From a checkpoint of a small transformer trained on Wikipedia.
Training: a variant of Adam for these matrices, 472M tokens, 7474 steps.
Each number is 128 + 32 x the weight over its row's rms, rounded and kept within 0 to 255. Layers, rows and columns count from 0. Numbers have three digits each. The size before them is the row's rms in percent of the matrix's.

# layer 6 MLP up, 1280x320, rms 0.0947, rows 7-173, columns 160-199
096:092113141077100163140140104143176054112108143166126092139120116127142148186160112114132106112148145096077125204151127096
093:138074113168070097165132155199109088155128109172129134116125126139085139146148116073077189124121144093129108161127110118
098:132185130177158142136099103132138157096168099138086128125110107145097132147108158105149081145099137088165151119174081126
098:094117113086142069114092132140106137111119141104112164107101148127138100073112125176125159153090135057140201141117088116
100:091108146110126134133110122152149098140037128081129108101108163132120110138111104066085075150103141108115121135142072170
105:123090102109171086063103140103103118161102169113129086110114086155119136092179070061174151147133091062084099178168122169
100:091150112138142122085168145076184120097149138114139106141124151159179077054145117135151119153147105138106183097103108109
103:130126162103190064098144092111073179154090111095107111139132129101093101108056111098124167124166164115148122164145094117
096:120095117076143168140122159057121063132132109098144091133171167130132097188095108176104070138186071144119107131140090130
101:090072141164127123091114173076103094209115103117188079182114111197149139122093150180098160061120088102092146138090093125
103:041131163136095137088132075082096129159158098130166102104097191084112163107119106122154073155141081153172109150155158090
091:112121106115136072154177107134166139119190159102097073124157128181117146078109133082145185114126090120159109102182147140
099:134152119115149128140138080139163163154095105145152134176075130132091098148138106137085127147109066080140145078146144121
104:138139091128160089125172164134112169117093115161149179092105098170085086122092093059129198075103130141132078066120117109
103:066104183121148071132140085202144138106045157155134161130119199119149087096082122116134082098160185074146085122111102106
100:134148077128121100102220111167137168127120187136138101097094144150142103131091150053160132116087166073115160134069106144
098:104109148113129143041078127135079180118121172143089110167135106111139132154119156048185107116142125118165132107097077144
097:110143136105155090080129193056181101184099088119122093153124145110147192189115114120167132109155166104112168094100146176
098:074066151151084110191158086087127094086097152099167118119137126103139146145136090089172117101131125078156058106144115149
096:088082151127104072141151134111141149102049149117115156114149111064211085109127089129131092135093162133124128112133086085
097:118137146145140138140136131073138186102132118139119084109140064124135127090137148110233159141150154105132120105106105093
101:123159119105162173119115129059155116147117089117153111134130137144090162130162193179105111117148096082143116170099165150
099:140133067131155100089188098114143148128033102125191119115159141148115099136128107093154050154168082150115101103156062129
098:089077124163133073090172095120126108136135113111101105144165077105108158106088149121162056090147182119159135093115088149
099:137063131187125140116144148127118137128146164151121130153143165157176171160158085089129163127145085123183152106143107136
097:108130158123189106106134104132142109149105118107160057146121193058201114080148170102120108153158182115140105135104135140
102:075072093124157113165101139131152080190140091088185086176147085152119156112113154098097187094138124114136056139159093195
097:131147122139138079157170118112153109127061159197175131134121078136101153147110119144093150124106098129124088126179087077
093:134145140128137109155142141136097091081135189105055115186124192205167123138077089079147166126212143171128125095121108170
094:142111158155144145137143180163036110152185149128156092126136102125171172129133120169126132145147106086074098163118132165
098:132125094180096134148170112122134171124204151122165138162127119172088116156135122074099124141140082111153104081176046069
099:095107147116134124088084120143116154074116132114108125150147177156152137107114130147176167110125173100114118155156146167
104:116111122144079137148146109128088098116120120100142110148103159184116096138104130136118080129158081147129112174092120125
100:096134125155137120191080178131138124110073077146105127113123136147123145094142136176138092116169134157120096179119144128
095:097166123124153131073105185106108111126145154150172094145146140136100092136177157135189124103106126075126139195127138160
100:098158161204131103186138137079125116134111130133107164165065156130179117131124121179129170142131159163137141190104121101
100:136133136144135140166157156141144084085066103107126147143133130139104162159080102138083146172147102122121133136082031154
101:145102089120127151128115139141084149158080138106132164165086113185099166073106082166108183100107110148137178046103089096
098:122079104117142079130151105087122085125104149081159132132144149145149147106075133199087128120080096145168187153143107111
103:118155136068183115131151137125073088129113068121138130083141162161137195089099187156109187142157101104135140165097156119
098:095162096168105122106141135152139094079099157114129177130123110078162114125129137139118161113212155143195072137142085119
098:094114126118124112139087095184156149044148118101131128122142118123059128103114117135099105184142123123145149094065141154
101:117157074116220157153089140143117139104196134096062149143169136151152125103168127199144082170122083073083060123074098091
101:161103191148111152076101066115123090098127120114092183089137170086128123179104126186136087099071096124132039076122085118
100:125171163094198159121194166149210087168150104091128154193148055130124106134101182176142131143071098114137084094093102108
101:084122135117094076095188147079088149202155128130158085131106135135111109150058078128113134122132110088141142105135072133
095:086198136205138078156065088092142121141106173134124122122153100122131141102146116107123109156122073113102155132123104061
092:104125110118098141179090141107151085111106085147167126115151128147107102192072095154130108097159111123098097131070155106
099:089099199112118142109062095150103178163151150141106118113181110079133141164086084122124116088135100173102179186099146084
105:152075131074108143121107134147164178074121149151143125138167117098108149094146132158175111096165075097103090114079077038
095:129156132134145138112122142102095142085083164141140153172152114163144130105140086184077075131118147108123159123068095101
098:110128149152171131190123096116125103071177136159095156143153079108066103132127091105176105152120146127109105162110092151
100:171164159088114105112157136164140157106145176196102168053154066084153054132105113146161102147103145042155072087169109125
101:127101169097161125103142181079109133145033148155175150146168075167092126121133130117118108102106131094122159116126195136
104:095127087156099082139101083107074125118090136121123094154119122169089124166111128109147103154132136104087131074126108130
106:129096104123127140145166078129078110086194111104141082094147178145150055156134141112163167140168161094120149115134075153
101:120102060165133168079158138197121091165111158094140124103117176150209078118083141159102154121118102117108168146142049104
103:096141124119174078149068126081132135145097150079058130167142102088134083162117090163168135164112110162174064128139151093
094:100147126084119147084136088128151066102148116135119061148112137143109058109051168117166157126100131189146127102184099136
100:096165172109130127116139149103132095080131113121071094108119166162112138112107126075112082081175135144092167053106091085
099:080181129109158139126070106092171158135119117055159128120126112097128203138139181135125153117141137105132191153125089064
103:098089095142041110174125102103089124103157151145066140102140071128121181204149145098198188173142139060104187113090094115
098:142138029072112130146086116097137142114075175123124108150094125119130141083122114095086145176153086123192055153138097145
096:043111175108118123135153207086118097147060105149125126140135131112137149174112145179170093108116115134103110125124142082
100:117191126087148152091118178126151107131099168111103118139084126095152131184118149008156069079075124137197107123090134128
097:094133169158111128086086170044105139055075117099098113109153131139133158140127118197131156130142161105112170121089153095
102:066145137144132113170113172133162098115114156116157086138100128071116055116093171037108096116113114123136127072115090116
095:132135182138133180124137120107121151155112144088103130090100121046138146117100145154109171140101169134155104109140131129
092:075135106205108072109139154115106156176124129116154149119128144166147086121137104080091126177116202074187153103142126149
099:114089180069175128135141174090042121155089141113145161132115157143155089120151135143147084081099127125113095093189124108
102:062143163107138059108142141096117101126140052068062147190143084202073150118115146215066083099145142137113124130105138125
100:063101159033114128113143149120110163133067115091139074158154172161141131139117092120095163197087061137128128101151162157
099:081087131123143129129112104129098139175093142137116083121099146083133103226070154122101105134144121113114168112160171142
096:095096195142157075065144094114107157135162130075095110083143118089139163122141166111158150130179108103139109163147171133
104:079172155137101075089096099098147096113159125127074151059148149128172092154078134110111069135129143129190114127124131121
099:129131176099146113129156068111124116084126108109059141087129112122075097113111138127092114176112134143110134096126104091
102:071122123112108134090140081199148087116029160151127092138151116111127114176062084098182108148138165134159101127163102132
100:152161104124118108128157104087100151123146134114112084115074202172111113088143129147068094095138098108115130115077119117
100:072092126152125122079114143105140146129148132114144054135147187174130121172184151055143143168183069133135139108159102142
104:073111099148101182208072172123127114073133133162098136080121131085093125101097145145090103161143125145141064137093176130
095:100058098106097096132099103128170118087182129170107077162120117087139107140114148113147091131110123085106068163141069124
099:114108146180108147078157090108105144175127081137108118148137095150084138114156100147115131105090134115185118164123071118
101:089054111147163150097079089089103135143097106131127152146166098099120107150120130159101129100117120092149115175150088119
099:118126147087143076133056127076118174151159168187161166156159147119100105149106162143077126130141158088187189118149191134
105:159083154080137130134110164127129096149152135104141140198181177184167103069152136128146092110126150047111105192117110151
092:129067111121159129099109071092138139147095081142192129091130113151167118172100145102114073097114183113173093093137092100
102:133174150108132125108059059180108102096118095134133140097109103176147113105096113101156118105075059113137134120134122083
103:112192130151171134085135120158107100160122140115158136172106191102128103145122119142144073144121206114158121187119145144
102:103184118133077099082136107118131095095083136116163126106092154138123144170091065135120104120125168111131081142178097135
132:105171096106100067155131084139086126167073152067127107106182160098171136155077148108093187137147163086147142126119105120
103:081115136150095087132101142111132163074198111165176092128164124131089128138125139133118088119183113082132131072150078139
097:069130199096150151111146133089143156076087102137167105096161159095135086090104168087201112160151112131120118129120094141
098:039134120131106103171113117163132084096087115102119145123080119110117158095113132154089122158136100143060076144075117104
097:101127150169122148092106116176113129140129073131177123126097160130141142096099118170129186146114102116051182097145138158
099:109114117105099163157131121098113172082092203143114136107100104144155118120167098090121095134153192135134138065153145078
097:101177169127157126120101079157138103219077134126100113174077099088151128128143100142101148169119126176178155115170131154
097:120114134152168104081107149167131129161097144157181145143116102120071133141082085126170145200146153057151153159131112097
110:107157152143111148141163106147117127097098149057086102170143092076122136154102136099131114172161136090174150134070045128
096:133104113130085117124166128171147145114167094104089091078151114176162109155157101124103088113155074090134149071148110107
097:100091128085127103079189116138204119066080132125120068126125119088105133147120160067140151111141105070122122141113115146
094:049107140093138157130094150144095134080147122085159108132141166068176082133131148148145118181129082106128129148158124137
105:142177104142179175075119137065108098149070166162148111022113118147087121126131180088104126142139145184139143053110139092
101:116156134152179094121173191075122141104156163162153154142186113155160102081152143104137042117115138076148152157138113135
102:138134107146183103074073080162116154122193158073103176056181112189160115051115127192109121116135061131135122067138125150
090:107103118124141128121161152056102113126084192134089093129138082158123111104128116146175080138108126043050122098115156124
097:158143117120186088181142151139150140094142133085149145114137118162126056098124148185070113145117088064127145140129125110
103:098072127108127180135053155107104133148114128146153071184117181101095155121193123098149133079117125106131108054128163116
102:086099099147165102116119093094135166161078136130162133101145178093162091160113144109142094079096153139178128127131111077
100:110043089126198127117162168117170150150081196143114122159110116127124110143089096123149105117098151078152169132101105169
101:146091114130179145109119102141109135132044137166116119112069111146089140070076113186104177115156188134147152135164087175
101:127115117142170096179164129112077111118095193181150154107116125086125122092068132093179102119118138057080151134126102137
096:104121130123167071140110107088126169077112154151110041110145134162077109107135142121134128092141104145117165127118096129
099:121123180075162182071196111069121133150137172127114113130156129102149146103121118126093094133166200090193121138138138096
097:094136143089131059111145120088154144151124113177114119127095137146109128164100097032146104128107131105161143134074122121
103:083123117098066077128141144097102077118073160101114120148077155095157145101110177122157157098157131106152104116153153163
103:091128145121152117161131171139105142187168132086137089139143132136167123120107118142150120110198122146140067179153139140
093:143092210178054194098132091130155144113152148126168089119109148090139207104116160146108078126162133065104086165185105100
097:118095087123095087139073110124171170138158095187088143172159108136111157176129102126134182142154147102116094139106077164
106:132122075121123112184084112120145111092120165139130088085118102162093136147094165054138115162148088149131154155102089145
101:129090087054207069115151147148159167062174173110164072049152102168157087123122124117168123141128118069107133137174083198
103:147145178098128122120165148070157119133089116151102110141118150138102136079073096171123152168119117147125126096166162130
097:132125055141119140142114159167169120124161162125089149191092176121147122141069196139178126135133174133163136152142134158
101:112100068142199126132168108127126157162159162121127137137158095174114180136118155139133142157120096105150165171104155086
103:083130141140149053160158176153091071066087161134198122126127140144171091116132206171105145106116195089157132148114125192
103:045115040116136139080153137116178195118088164114121079123138137173131132156130179139152175158156143117145142135125094141
103:124147114125138101107102112073141129109073165115122141137163163165165185134136049183150095144184122104170133145157107114
100:107092137136165079111145100090132117101115156095126150073204220117131128142107136126108092099167080101166090195121142063
095:066126115137127153095090114124121108137111143177099113079139107107115159105115138199170098150086092163166119198137113095
099:084174101073186145131133105097115153167125117095168099110110076135120075091091156129119115144129083127120154177112055116
100:095059060184140106139089106091127109070158157127113140115135110129121187139111101128161213102135142100129172082089118130
096:109096125142129111130185089057101135146053139107143136131044124176123153095145149101116091156162128124170118088065028101
103:091126154134186080138057159118157126110148096112081140125112125078132125081136145174119056105131153107161066131129154089
101:122089145165090115150105131131110104128143155147199105195159069137084095147116106151136156104115106097104076147143080116
096:077105124115129105131104145110064119130181130129175107095180155118166140165092160156142204107144147105132137113103165135
103:113164158117143116175129161083100128107120176074142175123149122126155169130147194109110135152136196061145097155137173159
099:116133166146182091104123140114154174131081228133203133130118148096101128170083127166111136124152176115077103104131137112
100:116138141180147101155158154128131140177110142181204076167093138138155129123105141180103146094109120083118106172178174110
100:072145132101129087110208143077113133173161180117090111114154131066079142117128118139101105119119188106181091145205130101
094:110138068087148102115118170081058088111127111061130141156133084134141176142148106096135133140092145043153144103163123100
101:122122151130094103100164148122136117164145139135149138143152121105163073118123112166091127107206146106151106108150080097
098:137110081101092131129175158145104109148145184112210152139114150140136195072144133127079071069123091076099141104067098109
103:051135110110125119174069094130167118073145122156110091101133162133175108099158170103129107114088136149133190192149050091
098:104068095143133155113098077104079126152158072105128139109087127048130144181124133076132144120147139065153130139120108149
099:088070109099145077178157118180118106176138107109149199177116195149162171118119126098111099114171117112117071188139114134
097:155149071153118101046108084115143146105051153039107104112157112100095107121088078106144095149144079106086077136193116122
095:102128177167087143131173142140112113171161157121166161110174142141154092092119126154146185093116199146240134182108149064
097:146081124078168077129126104136109165126126181060100135108146143165159127118159104123090143127098131075163131113131074121
105:101098165104079124158094150066128038161089170136152129150064128087145148069097158111153110121144136131097113143103142162
098:085140101158194156174110145118080183113084131087131194081106110132165194193145145152109175174151121108128130162104142107
102:139150105076134096046115064110122117115089147114149111139143169149113114104082150143056114076141117107123155188078106130
105:131105063117083113135121121177129127154139195135097062156098112090149124125085118124174185135172204124143102091180088159
100:131116130066135097130156045135126084083126113183111121083170158150148189120111106150162133115121099060122166187141104081
106:071138114102091142138100126080090100137143162176178097058137134141067091087109186124173084081171111081112147127104064098
093:123100149114162081124095137127100109102130144154107078068160135103124128151074129154160144134091086091146130144156172107
099:136148136138145152046128076149129144094159126136144090127169052156112079161159136124144100132195109076159099185141110163
099:082083120108114081129053105058108149145081106155153096146077169140127063138163084153132144204099125101142148108129154076
098:064108163137076107074128202125123131148149138139148145103127152143179103093166088071133086143126105150120181164113093140
090:143142127167128097162139104159146048132116159166131087101133080114064096114104171115114116077138087126138100125125089131
103:108126143137129113087106076170138106090133086118122095128115175083120137117100083066137147096156082133163135145193176137
105:152077136150118114087149113152109129104117158121132162101144118163110152157081105078144126093132137117185116100033090137
102:092110178127144048118122149101195079104081155158086125154146114116128134137062086139073103106151136150136154155136138117
106:076082088118106136127128133125110106207141138126149078144107127164110126120122101083169136132131127059101147162205144098
098:127149081107151104174156084113165144088167119123066151129126091123164118156140127118104119116134140075106094101143142129
096:131147121158088186138090158144143113136130161131125108090097116088126182119115153119131131092154155125166133085069127094
097:075104150100104133102089129128100103138140111151137073087131147106197154156146094118093130197145161061126172167165148141
100:107079068125071131120134116113079126141228087116106090102209107137129112131095124053154091106145110170121115138143132146
104:118081137122126122099161152138096119092147160088147146099108138108079110156095101078073054087129124131110105061114118157
# layer 6 MLP down (transposed), 1280x320, rms 0.0888, rows 7-173, columns 160-199
102:156047096063183124114126117103119130099087139166109095125171120133109167130113166091091135139134114137132117162117156093
092:170137083133139134124133134124174074154144128163080128141160097088163150144118155164104159082116133118200201109137118102
096:098151173094129180059131145112086120139154120125112147173166163131134113108156177135178113171127071118113129138094102106
099:166155072127107139139127106163150088127145138130168124129149066114045110103177179087163080179093113162102169083128140137
106:109139146076111041131125176120170148128194141164102111087119159137155189122102151129102148131158089109124117164154161151
110:140067092134111091137139099171110186093094121131118113154141171059098142178109101134115165101166109088164118165120107093
103:123190178100172127152155071079136122085113089121065153126136171106104171058140090088152107180092142139188103133116111129
111:103160062138130127171146158124122134075125118112096024141115097173129175157109137091181127115129123086095146151086129111
096:164161134093121088109148076147092144145181154140128126066126138038097147142135176112157149103129073112124147113130049119
101:177170113144097155103170121081129094118130172137164152163150085143105162162122091119119146019165118101064097111165115157
102:107061090142168133116112116114124163143145147137110161103047135138070126141118145133105112132096102124167216119149132140
095:134114096200188117119128102119062085155093093109122101144173104118133098062131095138110154130114134099144098123146136073
093:143104106096122122079161168165090076167060126138127147146151139158061153100154100124140097117153167151124104100097159066
104:092132131163075135163144012135112166133169193129115114154127076141117170136130105145116186139112135117078145136078064085
103:142126126139104125150095086136151145164099161088139121039142132096111136116115141124105127116094142157083120201146150102
098:183105132149106129155138154090151131149120165105103182128125113141159134114104118093122139130158110183121145151115122101
095:121132073138158167126141140114146097106157109140126158102149175090098113156194101186101137060113128157114069113078180150
095:138164117096103158136134141125183129070130121134110110121120078144099087186132143126121112218166077180127129089150110068
098:086140116124126099141163175100030047119094123105132097117114108164161143158132167127094055121124169211113098132114136111
106:175096118145129167172079112126126078122150109083146198097109110165086112148102098136159122092102128068099132098129168142
099:138162157143087101104147139087116203105099073140127151139099224122153120140138097128049189149188105123140085163131088150
099:101155158075086163167085049119113160151200139135104103130107178156123244156145117113161121133106135160190119183108112117
110:153138162056148093090083128166132134154090144097160142080061100101197097085099108162145148097152194139138116163144152149
096:104158127104112102144131126067143106140174190134075123127164130119136099119185174135090117161128164160140121056100111140
102:152141200085127200134096148128050182199160153120148133039083148126179158098104134155114178151106157107121094111069121135
087:131112120128123168094056115139142129138105112139118095140103136137187126124124165124108072121184143139116111116138121118
101:106112126093140174118100120144063131122129143123163153106135043062126150107151159121100107152134185103144096134168144148
092:122129107122082122115133094161110143093100165117212141062131165139075098129202088121117118122134113193070122111181062131
095:168126142103099170165107054116181135184127135125132177107142098099160094143136137141093119133132101138137134071162118073
089:148127144083126177128109130067120148113107093102167163126165122118081099129153135106122117099141226130204149085124120122
095:097137076152164112119146122138097141103112104144112112090152158106146100049078131112127129115147111138086150082150095090
096:178124143103170112152140156116094133144126152121108109181076110167131120058117207184165073165178123091158169158119161134
108:171120132124123125064119073143144137149148105144144105094130134147100126183141142152087165139190055080077161108108147122
101:107114155127071189147140127132125158053104181156114165097130149145086125096181160125107096168126115072151113111124116128
099:114107159109060114117119158136087166131186102137154119119101123105126159161104136039091098075146085142166148084162139155
101:140131098127139038120130167138135159168117100126131139077162160099126180127150093122133148117120183154117143149113111082
099:121163100142121155180191132077129110175200139118142150138128114122151118172170110107165105072090124150089109119120174099
101:124106185225169122126123111134176158165152156069129149063157091061162121159104189131155074163136160137115133101119126113
092:068182159114177135129119137098095167133103145131109138164105151128093117113183136094200134170146113141145131124199101137
103:048173199178152198112116126178172134070087148103122136170127092087096110177128143125181170166120129149136081090145135128
099:135154138147119167145120081121106115123150137100152134098170093126106123099147168091134131142157114140190143144107077105
085:110105162161166163083112153074156081148113096153083139157094173092108150139068128097170129077111103105152149099102168142
095:179177189150135112167068111134191154097119166086149126105094144130146119130096110129123090132126110138166213067213110117
105:122115120114183153012124143085132110087108125097092193112116115103133114101106127155126132161137177117112101098169153144
089:135067137191096118109132157076172153117072125132138130121071249103101143123159113184095087080106153114150102083121155106
105:157119125168159094089165118088101195138119082155142088138138151116086100168175092096102107122155126117069161164163151132
095:107103108152152091172150108094161123124120128168127181111135115108134192147137128120117086166104105151143073134151070085
095:096126173159108113127131176081098127099099151124072129147093111134102159185145101117119126110147081071111095141116133082
094:135094126165165152127121144085152056141138132135130095091116159102178070158125141148151084104169162134105115151134159109
104:107098141157064123185149141095143141159100134168181154077174104044187153058110042096100149094136129183132144180125192106
101:101130111141144080151136113130140178161134103186110154139147094096124123142077090063152140103122165181071089116157122081
096:087119107109159082133105070112113157119196151131102128092144165112155124118119156139125108143166183145151127145145152109
092:106087105108050143151181124199144068074121083136142146133137155152143128171094106087175124148152131185142141143080151109
095:134062179108082179118090166161129110151152088143074107131082118126163037151214195133091102131128135119029117111123096127
103:149179172146135092107171173174130140080151161146147151112143120136128101169089137091091092173142126170025152157100099155
106:108130123185149141123181099077146122160139134159107112143082153128160069186135100066120144099171084145120165119042148073
102:119070144158120145132092152109068126127101127120129115158122069144183178129151183154113130120137201119103079106139090172
105:143126150052151101158117125131190075174136162120095131134146120176119137124127164100187140111138136100099109129140061148
101:111130135068131171173060159082126121149175183120151109057113176132146127154047146131091098149147154125081182146106144098
103:161158133112115081107141162118129136131147065156138149131155149139068133160112087121080126186114067133192102136099086138
097:120170071118160068107187176117160133107137120199111186110149118150073168129148014106112099200154114151120145189147124145
095:177072151140114143174137159156147148187163192139134132120149134121164112155093161123153174151149105087141128086122124135
107:136122146151097049129146145182134108104128070080104128143130115166128097111087130166121127078113182188090140138117179121
097:082128079080093136138163183128132125117130116177145127120074149067167166133161130163117083114143109117096193146081129120
104:116136098152090068118105166129164117145159117148161052170162082103134130126113102129076109169152111136170133109150125131
096:149099141124144086115117085132150087207145106088154109133149133069115214145088074125055127144198114088101103170124113127
106:075127077124114106137133109098123065170183171103117097120127084102162124174159076062117159142106115120123153132115125104
094:087109059117094123131147138161172086118193116155130124170121093139136124111134110096154158124135104096091153168106118199
093:125101106101147136107092110110106140148096128190154105085106123167147125113163068081102113130154115158169132144102128169
101:135143118163130172150107130152141146060100183136156154117160138128061064150119132052134151112132139113133165093138156137
105:101118135127140142148121173130122152139088088177116138173113144163090166131149118173099131133230144121068177130134153111
100:155108147087174159076169089100125063093094097152092149099148099151092104106118163120120170141152090132092133169132155138
102:148144100140127064119100134176119102143163141144132114182080126121129135136123092113162119141068168156152193049085160094
098:151151099129087177093086125109107118146135117160111113142150114152136111090167163162189103131138037119129148129146174110
108:097126136096082105056091078132140071110172121190092142105145082127169127136107114117155095168123139092167103119118151109
103:142078136146171085104110130122157074118174107117091147109145123102135156083160127063118124068121091085147100114173191152
106:216158087098125092164139139085097092112136111151116089179130163134091146138168068100122143167071129131104174168184152114
095:121094077076084080138149145161106128157130147118108116090087179141123078127165110037162155116118165079139100105097183131
104:154112097183116120095122151138185117165098137113172153109155143108096119081144129123081109068087203144089169156147137146
107:087163148183138130149117128118178155140164133139068140115092095103098122136208143058096166135197074095133125106098126091
098:102174126113126094153159138146112135127132130101111159138117131132095165192170140089108137080138142117139142136107133160
097:080112122110126158111127128111088163137086072150173130102143065092117106131115109119157179093098103159164143127136147076
104:090177123146140099148085101086134133124166132100130132138163110058109162120138115169163104107157106142151076199102158085
101:102105159098092171142122099169103122122113124097078137115116128200117113130127125036109076119094096153071158168072124087
103:128139106123062105171093111109093168127121106133087113140118070116108090125150116140122121119127055116129166120146177142
090:125106148133091101128105146149123165086168066134054068150124152123149165131146094109090138162116062136086123120144150145
102:121122099114199136114230143077113166107132133155085079163102121119123099130103180123110124098168200107143110094124128153
101:118199155113123124090151137161154126132143100121207101125166077141165100165165048172159117153197147144139120144166081160
102:096134145180099110155086126113158104111130097096151136100138134098168144177140119172098137096141177127171087172095111161
131:092186081114117072146117141141116139131112109074117150127177147071136111157073149118118159134126150092145126143098155129
102:125080190101175136182173110114156108144113087157139174116191072120132091140156137090151092157175126113145090170045141087
101:162107157173095174099099091139146134087118102134099199122092116132122151117133089162061204157114087113115168111119121172
101:078112149123129094065161180139098081132113140139137186161074112093078171097240141155157138097114110131105149110135150127
100:127115106096101100209095117106150178083163113122107127113109125164127092124090166114125082101139155126125151150113140079
104:110141185142132117079143092070097136097141105133146141129106124092132162159133091129136159104202140081106078121127125153
101:105105140132106159071149121135214084087100127121116142164116159118126051127133078193128147117097139096074083139171114072
099:113140089103137119164145094120184112132139119105144138076163121088093084141129170076153120157105117152156152175100102104
108:150196157102134123152143224144184127125094145120070158106163166142089091154095123079086163132095081096093137159145044148
101:203095158109185153151155195139172138124120120115108108090121136089137081135130159183138107140117134197116078118177154150
098:204111141111167081129130121137162145162114195190090099120200165152229150173102169100158142128158059170097159125072135128
090:169103094079173144175102148136126121110092154122128066171163177091117162096126164092173145189132080095146152168165081111
105:095149118115084142166131095136124144088156153144071133128105121116153173129121116108114104183154122126163131186151127142
102:103099130172054105197060135187096146131116125131109105086127108125101123094150073107127124161170130164127129111122149146
100:052108089201146097124152147118092148118111127099087176162122115106125171131119122156089130128093110147102147115155133148
088:182136165155186120119097158144153192207097131085145134104126170113102122145140062089129148136132071152156111156111124125
094:173034134166082103163137175111112143070114092144176167051174156130091139143082132137113138108110171101083159128140177085
104:197149114103154176106170091116167081144107147147126151149102193179169141112160130136163093130125145145118146178130146144
100:089087129160077178183082139168123157159113128064131090152150131104116148110205135084080064149082156155121160160126115142
095:115176219142125162093139149116096083164094062091144161097132138075147157102127182136066147103143129111104145143151136159
103:170129071129169117131131119079137147149138155158104063084102219200155166150134115089137090116092090118150181111093053105
103:061145103145135114123172133164137099125125198115151097079169121152170110232141160117157102125123104111160169109131147156
098:116182137130091135128122137122091158158158137183146173129128059109113182124118113139111190094130195123110102132099145082
095:115126176115114115083106210133143135182141110089162157153128138119078070143102134141116105128165148111099092131162163181
100:102162151152115090125087124111162125156142103093066091156085071177142132132158117179134145175177181107137101146118147192
105:107148101108139115066069126073151142096093110127144112129121103138076136091132115167155111149096089141138116147131133123
107:116072135097128158131164149138160142086143118138135104150129179120126173169112114180105114055082137130082133132128121101
089:144117103185159096116095094133157092128094161149140097136115145143091155115138150100084123142132134186117149197157090143
094:141168099139118104179146189110111130126145182145076092136117107103060105184131121159123126086191123200121166111153124081
108:100138126153089078119137121134125138150103083111127156160166116135122162218043073167128127103127131133112169123128131168
101:136106115122092112106144103142092127107145116081063164177197124111133168107143142129103154104139136114136145138149120065
098:170121126074093138155104185092095114103116109124143108110107104132098193137175162123212152085137109096110137100108144140
097:151123145133118049125142170102114158201138162109121155124123050144142153084127101119086095135080102112103097161159144155
101:149165128119117091140154112080155131123068035128132121138108158099105083116141135088116033129117087104136114168175146149
109:151083059161083091118111095092211171140050073167183149103137080173085074173136175126156134125077065131130149116146124195
100:146112095132112134100101147141143170125155078104167093141170156089113100140117111106066197107071108108072176133149077079
105:084053160109117153090089092166136074147171126077136095093100151089108159097108100135133069145081115150121126163181139155
099:099119159133179124158103188178096069079138161039164135103143148141130164132153122161125182108117151169159141102124133122
098:104158097148121101103171158122149195145156098077145141118123086076163105072131127160080101169123096140124122103117116161
099:179127182084145096166099175120154133104111145121151095097156126087113161078119167110135101119164069175131181102144206175
100:146098123204145126128141073083113161135151117118111114159109172119160164122161094115154097145141149110088131159091085139
097:167179106155107147125160119143133121178135085163079099109158168092145126109123072117062181107113059128155183168105105124
101:103119137088135158123141139143095150168162136115127133127133156157130156123060110132123134124105073121159127155132130095
100:093169095159144187081118065154098141122098172108126121129113119173132097096105125141165109099147107098110152161091114129
093:098143111162124128102074131178098123148126060084098150108131160135111072143066115163197123133130120118136127176061160183
096:157133114120131150129177087133079125100129102072138123118136114095070110105121113190124111183092124116116175152134084184
097:134123137122110193128112164143137139218122169151143104081138121158131111150102084120097102071119096151131091087128144146
101:149139087182154145147137107114115116140123138101114080170123121197112126197171113175078111111132158047165138161131112085
104:117074065127131138106164186178124090107155156142115136131094153124093071136120126112123138127104070095100113119140152091
092:075099021139160168104119167137171132099179081115114170144156184163089082093097146136142111103149128167106132116152120075
102:118138127132114140120146162121110120150099086134124185133134117104142111120157096118140180079131167150192120123119132162
100:128164101139186158122184139069160121137085137107210059117117084127152093127153040101153112135080146184125115202100107079
104:136116101076154117117104169115141115061133172108136117103090152157141109107143081120084145142131137131156165155134157151
096:132085094131174152188107118097148101121150073104162137096140115041133110216138083114154130162104142153078132140142119124
098:146128148135138119097086112145123152060168111089121122132124146123106183142131107191115145104136153135168086195104157134
105:112148160097128125159091127084161110122134185126101152108083163192160151160205157149188131122160093151111140161093125098
091:089128054100099150137157144101111164123135139074139130175138173112083145076078149180153140148102139142188094124199194069
093:161139081145159118138141039096103153164176099093128163105114117114117063108113151151119154128084125110120119105130110081
106:150124086111102126117138118103161093141138156087134075180129111153085102141043109199104074108194123131113116152098116115
097:132124109167118142089174150166101101126144159134119116130139128158057108102099082141096141151156147116094161060146145085
103:107161162133181079098141170117103093099122149137110132160123123135138146110109152139058104146133122091121141204123138120
108:121114157121132125138146134127126064092117145076128110158128154071116086102087148101172127083125117126154141111163163144
101:167138150149158171102103095115101154175107164121149129159087071120118082163098112171152159079166143151133159168111119109
100:177125164120171168100146136128140128177165089126170162146111069189173155110145103098181151089121112125121116142131156104
097:168174106135148165120128142160092128163143133141112102127125093154121093139147137192123133116097139143150126152114189146
099:133214165123101132092111172125124166125159111112164207142162092135171146141132116140079118136078123118086149119135084140
097:153143094129154140074128197150087149121133117132086160125135157141097159143120156125117169109176131183059145106147170125
097:148125139095145128127110099123099129138077117110119122118130145173128174150126186127127134105140107158208120097100084094
093:095087110134161117150124125057137163150145145130108139119089122132132132155110126141099201127096092177128130082093128099
106:100186145154143103106175137141114155074155153154118182202136074076135146164121120148112092175138098043125147121119121126
108:122117134137138098127133184136206116139162153168068133108154129139166140159099122105150136124131105111126133124077089134
102:185115141066119132186152197165124062117159156118068133131092139174123208202165161152120118069124104152095145095101168141
105:112121137090080135114183203186101107120071109152145167145117148146177138097162140129106098114141112078145156168107126094
098:209158144090120145143074148138117110113122139118115127117165112092115168144124108121120188123081138071152133127167115067
102:186127156144198122118161150027071126157122050110140161108131157110101126165145110157159170157123114131136127104114072122
090:137161117131123175138140096121133161150087104092136185180160084104069113121175102152111197102122113159159097104115081125
102:125140149123128157146170156156140144162067119144180132136131197084108136121195124113089076114060108165202088080113112150
108:127109112147095072119141192096140107102164116116086196143169137093110182167077135109082075093169121112098125127167135121